Part of a small language model's weights: tied embeddings.
Each number is 500 + 25 x the weight over its row's rms, rounded and kept within 0 to 999. Layers, rows and columns count from 0. Numbers have three digits each. The size before them is the row's rms in percent of the matrix's.

# v: layer 9 attention value, 256x512, rms 0.037, rows 71-126, columns 32-63
# o: layer 9 attention output (transposed), 512x512, rms 0.0373, rows 135-190,199-254, columns 32-63
v71 092:529528492516465503458532496528521446503493524534507494495447447479479514506471504489516479539471
o135 101:518484460499490501477491526502479515477486472518478498530484518522499486525524502486494538489513
o199 088:504530482455501519536478509507473534505522485441500492512531524521489520462517498587483491490507
v72 089:532500511497490512498498492526519479476486439442511467521504525492531439529485521472504496501501
o136 097:499491493520493479476509486485512526513511493493507487451544468506518499514478504556481492505519
o200 082:494479530519515484523512495503515479498509470426443488473515520495485465540504494508480450531526
v73 100:510527542512444489557534505482549547498468521474495489499528502561548500519484516444522492487541
o137 110:442444505550523490494478447501533490559477477516496510465474528486468493475484541502536470518526
o201 090:467503471504499497487543506532479507523508492532481493527541535486477516452524468481513559484442
v74 096:518499510509512476510502519535440454492471537465524502489526494485490503543518501507545486481500
o138 107:553483477491548498509541434488480537512523507438473495525501454497535456500539502496491513481554
o202 088:495532508502540497522507538480541500439522542473498480482507466531497470453503474485477499455504
v75 091:480489502524516512488505504484456445465482472515479459468461485520516494490480518545487539468533
o139 101:476538490456526508495457519487453476466546538460488505500503483466483498500502486522494490530491
o203 086:523478495496493493497492469498508507513532490448485516492498517500521461520497503452523506549506
v76 091:495477477488484517475514457493503536489487528561507542479494503492453519477465492534502537527520
o140 100:467503502522463525481513505535513534498470467503520465492452559503521521528501459426493483488501
o204 088:509464520507496518544480519509469517460550464505493516508495508502498506511529513487516530505501
v77 104:481490507521472498502528487506518532500495514524497587472506488428538525490454504467487507522506
o141 109:499480487540497462518507517520487532577543473490500496471498516530509523522524518468517485488516
o205 099:532502503488506545515520465563464489487479493501517487517516515525465543510474488496497453477481
v78 092:513483525531539499507508497514491550530482477474490508486482482480487493474505509476495474515474
o142 099:542500514509512501507550437487482518473465470448486457491517519474516566497490510452492476499537
o206 088:496531543518544522523488502489469495469539511509527469460551502518480533474484475496466518513494
v79 100:488543466496517517470521472516512479543511506503498456468490511506489497470523526492505493549536
o143 106:516475520468503552446468508496494520459488479542533503539494511492447530501504465489484493472498
o207 097:561459473490484504502477498505522498502477501470501485554485507494512473486497485509497523449460
v80 091:489498477516543514469453498483489496497487508519527497558517522443468505482496477513501486506493
o144 101:500478469512516506495510504495518569514504478484502531509487460516502501501520509481484504515525
o208 085:496461521489465505515476489527485515494473519517467502445491506490488483477480526478541530490528
v81 094:490497485508520504460511516500495470480523521504538487494484494504519492527510491512507502559525
o145 100:544522489500465503518523469480512522483490498515505487501532484514497509514512483521506539524470
o209 091:464514472505484546496502489472484506501480494496527485509492535468488485506498524516479478498525
v82 090:502524476468515506464512510491498474508518514505464500504522489497512442468502476498544485471510
o146 100:528481527523467516524491509503480497476492547505523441525484533496505514492541489495502526485481
o210 089:487484493548454519479518439470482534517488506502514510464507470485530537513478523548478515528519
v83 089:504548439521475522476539523493513483483510561503513506508569459451480525485442465508507526520507
o147 094:468489476494517510494485520542484461523475485553483511495461537522540500475555471491545524483472
o211 086:457499495500486496522499516500500522515502488554500538531496533515496545520515487522523492462461
v84 099:521460437512502484478497485421532545492486520498516506550473516476471509497512465528525459499471
o148 105:498499463497490505475515462538537502514463508525493461471483530475516496482492470471481508528487
o212 099:493563541467474498514506498473477503501496493525523488467532520530533480524488552545503468507502
v85 090:496505501490452518527550510496530518514497479490414492528498460478503523488455494504486478481510
o149 102:510519522471494490499490554542466464535507525579558513471433536465464464494450534474502480518497
o213 086:510471512532506471474519472514489498513496501504552480464487498553504501497449498486485509508475
v86 091:483510492545525528488472463469488538547474515472524463455478520540465514438482461561491494485543
o150 094:480522537492482517477562558532515530492502497513537536541489562506494504488502507477483504506433
o214 097:500467499485483478501510528529531514463509474501476487508491509458456479536542540486519518529470
v87 099:519516480557487514479520493478519494520525492481478511468510520488473487489519475518505505550439
o151 106:500554531494473528464516544524482506489452503543520487489506498509476522491581479482511498530459
o215 096:548499511510481512487511480547509509488443484541485505527490491553484506492485513513510478513496
v88 097:471489512454475498494471464502519498538559475541498518528512449551495508513542503501465480507501
o152 108:558514483485522540515541537522518485472495504462508485514521538519495514519486492493461498466482
o216 090:490529456491506513509500513547519456474480525474492476517478506491516510546494505472485450489511
v89 087:505534480466451499501479479523482515480536504479517506476521535512506493467575456494475488504519
o153 096:503482501503507479523540483486543483474480555455447481504534496503505468527479527478512488465527
o217 088:474506511498521498501502477483516514468474523548484519477491506551485484516460540483535475482504
v90 095:489503500509489514475493520471485499480498489447484503480530543487499510463518479540545511506532
o154 100:510525488519471495490476519553526533497480475509495502474492492481548552485511526464541525504486
o218 093:500508478482500495481484510450492547512518506520480496531492473513521527460465525489539514466452
v91 102:541527542460465504486466523514495493461513473534432542570502504553489445509522498540505524470521
o155 111:487473502514497487527526508482524466536532538530511519487531495518520449541540505495490479516492
o219 093:482457491521516464496499499511542492540486532506509514476499524501535499522490511492527502511514
v92 090:510502519479496479512527484532508545517522492487488549483554446492492540506498485481479471520468
o156 100:519500499508495512521450460511523499490507494533526463507485502510496512506507522431522493442531
o220 086:481551508532512528500474490502509473515502517514498504501504468544505540461486495501483486466509
v93 094:503525482480532477504537491489523498477507526521496508559490500481492520521482487504509459489517
o157 099:482492478553453520462466518493495539500499507493534486490466499538516512532526512482483478523524
o221 091:508501489521452528485484494514476504502525491531493512476517530504499490524525498446503567518543
v94 093:535487489522524484505478466499542489491519488519486476495476487481471564548515486508514484511509
o158 101:477539497474470509516510505477520453534500515552500487521535487526501471476461461481456530508474
o222 094:499506494506479494521460488492478494513524517473501496499489472525522534457487493489543487487524
v95 100:487483509481516519480473494509479510515515513508509485465516472486441520488491502517491490515483
o159 105:499531504430512488551541518507467542533461502501506474491476560461495467493519510466492469495516
o223 093:502489490482500442553478498517528526489496516502485505477506509522525513495494498445527501479514
v96 092:458487509463486524527479492513459506481500547513537497509515463477494462523496496483481524486501
o160 100:517480490520525506500550521470486501517473513485512536494461520500509487548499537531518501505529
o224 089:460474499497488483481511526522488544454473502508515520464490488528504450518513476489541565496499
v97 096:461502484497501512456508461508531484484478529521494512477489503466494493477533494463483524539503
o161 099:490493513516491469505527541495526523492506546485484484514504534572494502530517485498491472474501
o225 095:533518482475436496498515519520531509473494503527501502501460504535492544547493521514524447462507
v98 100:505504485510506519492480464484519516472538495491512467480462524556449503471545506488521537511513
o162 101:486461471484508486471542449473497537525498504484477486499531468519489502514477468487474496500532
o226 096:552508470489499448529481514491457519508466484547490535462511455473491458535505528487546520510490
v99 095:467531499450521522521499486452507514505474558543524508488499476488456501492525486464496502534512
o163 098:457501538486479505526498537524502505509506510509536509458481535487472499536484484498500481496509
o227 093:463480492519477487525493541548480521465464520470505475468503536494512459514499469476528521509520
v100 094:503523554515523529519499510439501506484557507488502451513519529484556458501523451504523507499566
o164 101:500494501518460501518486545514524485471465501542531510486508495507482488519502502508506533519457
o228 093:469454469535465462479519462490464517559479486501518493501483496475515513491479523540519535549480
v101 100:513548494518521510460518527515506428501461517462479476485510483472489502514474493473473481546509
o165 112:528478488452540499548501475498455502497559475455476490536524502470511461468555480508550510507527
o229 092:525476472487482480548517536517518529462487496467525503512524506511515499500481431516537482499510
v102 097:490498496479481507535508524470514496542520504550470468462531502496522513508476513497504530469504
o166 103:475541480501507506482441457529486494490494463520519538497492476453527577491504483512518481508474
o230 095:506505490497560511474506472499498491495509494477521498542496506464478517459506461495450479514496
v103 094:506520481498488515494549472454536544477505445520502559476505483505527512503476500517493468515537
o167 103:470521505546488502467504503540511482494513487524503476442485549502491520513474493481481490489520
o231 085:517520473516440448511504511521508490513489508492502474514500493483505513550498526538532519546488
v104 087:498489491483473495484562501513512499485495474502428525546524479508523499525476496506516506508418
o168 097:521478483505476497472500504548540512501496470499506493476454505530513527520523526466530475489538
o232 085:537519516468509518495492545499523509481526508467496522529516485522456529469525442496484462467516
v105 094:493465487514529487482520501512509523482478495495499503546510545471522557508485519523490493505529
o169 103:495510489541482494490451502471510524506504506531484430479526492516450435461478467495474520497501
o233 086:524535525432480494520473490487471506557471514549488515489495496476518476517471511491488515484488
v106 091:504514466513498506481466531448527531486533473500540508529448471485470511525484488477476514521471
o170 101:492478495451491516490514533513519502464474496543516484503516540511458495487518501510447502475475
o234 089:507499467516504444527508473541481476506517511450492487521517508497514535508561556502447496513501
v107 097:483532439496459499502521518474569494496497489516476556506476492514468453530508473491489527481471
o171 102:483500497440501536530540503484470439557464532514492542533472520470498483444517499536523476519519
o235 091:472476493516511549514505534499507436524504521519554530547499524491505506451511481506517515488509
v108 095:504478513495482507495525512473487524552514549500476511460516479493480467484536496509525509469451
o172 101:507533498529483506507521475554489487486499482529536482512472515478515505498533507482485504498516
o236 086:514533518502481556463494519492538523505507484504538510534512510542465527492480487505473503500483
v109 105:496548460421485535495505525477527522497487487507548586503479487483507471503459488518459482502463
o173 112:511522498536494511495534473527519516489500491540490505481462514473479518509490520477504511496509
o237 099:477539506511485502533555504542492502479531468511522494558499510512497502508475527515500491467514
v110 096:515483472439501479515518519507474484495469498482502519504483516474525462529476500483429504538522
o174 104:510523478495490486495514465511503471474467515528441452476527464468488501458509516496505504496531
o238 095:499577513483527526526500498499497509494464530482539476476515481501506547452523505474532507450523
v111 099:486479528548453486517481496531473494542477489478501486515516558507509506498526522486453503562488
o175 109:527525485461525473536500518465514452458525505481472468512537437475482520520517499519502474483512
o239 093:493511478512526536511448454508498499488463501523459487478479452489538513471503462493542487514536
v112 102:477459482516485491498487532506469438525553504453504475505478478517525535482517535516499474503506
o176 111:508476487486519505484432543468499522449522473475520512537519491477489477490514522518478503535474
o240 093:520508534485558553519460469458502492488459511504470456488512513478492471427431490488440500457499
v113 097:508509562473514495530513502596455458456510462491504505484498502541521481487471475487508531538490
o177 103:493499482524508495494502489453484499516523484461486533495519472505522510552513544530531472550551
o241 097:546466459484502515489522507488509502507474497535481535507484481512480499508517480497522502487557
v114 096:534526499537480487470524523500519520546482485462535503485532516452491482505505545526530486492465
o178 102:519481481469514519484488479493510531508470439514493480478466508491509526449533456467486527514490
o242 094:490493515515533494502499495442499520546546497484469497501522526531507533456523467535492480517477
v115 094:497529502466528517470575515499522456498497474538478474501516511546511552503532488557531497504478
o179 107:525506467468506552491450478532474469482481478547547517515463504492526560500506500501500491496505
o243 084:537499488487503539483490478478489487516480487483530513533484479506542493464494483514453468528523
v116 101:469518500478447510468509500508519497453485483541499519528465500531536485528551503475511519488573
o180 107:497497518516482509474468523502508482531469543504508502467487520542492507555487480509521536513506
o244 097:493480516511501488492487480499461488471499530504493488463528545479492511531466538497514511535513
v117 092:494499545541487486513516475550457545530457485480522523489534510497509495459528505497509512510486
o181 100:530457535509507523526545484475526516527505532493499479511486494527443451527454515455501514503547
o245 090:489496523524516524480502497503504523491505521524446475489475466529443514499484514497490511491478
v118 102:486534494492464521476504474533494508483544506534519509539512550500502487520483479449474562495534
o182 112:467476522543485501470500466541501519556470467522494556487481498523502509542501490502516499496541
o246 093:497490506458520537518516508516496487491464501550494511515480503482500479540463546487474489477502
v119 101:488540493542479501480498524471432482494457497482499485421491484500496496477498500499498479489487
o183 110:504466505508525473461472511513466530448529488471483484469501511504480495470473492476481504512518
o247 093:526509496454505495520510524525522511484489540456489474550523503477436501513498480450481493483475
v120 091:484516502464479496490518451541469523503497483485478481441479517516469553480473456518494495553511
o184 096:472510507529495506501509528520480503504509509546538522505436539491497537465460520497489528506472
o248 089:526496497491503531518523520507504522517486488468515517535507498544479504533523479468482527486514
v121 091:522509488542486483501549503529502501499493503512481497464489518509514526507527532464496521557536
o185 099:497523476524503451501481471503497475518535506466437496511571472532520497499493498540482501492507
o249 088:486530478479534489477457523486502514502458502482473463470529518470524498489516477547501473493481
v122 094:482519483414516515477471479513492496500506501516521518525482509482473471568540529479468494503517
o186 100:526520482547552487490493470477482529520524519523469515476480462489510489495442513512489508527543
o250 093:500525506538491508499507511515535523457504494475521508484498486537538482500447528501528475474515
v123 091:458542513494482498513508531506472456494473468469493549509522441486510440516499571481487515497480
o187 096:564482484472514475515498516472487466523499539480467515516467500544500514516476488493550482517570
o251 089:485468493527535516504504515523461503427513565486503470490512520525499575468484480501496455501522
v124 104:535501526484526488507482533507501495454475469474483459534488511483493482512510501481512501481478
o188 113:485481481486508460548527471456525512500514526490494495479552475513495451495496498512486481511502
o252 094:484492476487500444549496491522504532576502483483494500462532505492506491543524489484489527497534
v125 088:544482524487513508509540505523493446479469505476557454469500505504480518509457454494535498470486
o189 093:474488491542508491527452505451477505493478503474462524494523499543490504428491561529512497462504
o253 094:467528505507506496493510515467481516536508546497513531511494487512505535436523512517489500500472
v126 105:487464497515549496490507512504481446522485510525462502480496466497505498495474489550520469484528
o190 110:493526453517549489455457516486447512504507495461475541510566505511495509502496488518501509542486
o254 101:502548509437499535485492515500466490488403533492512482517501537491489483475482464504515445508496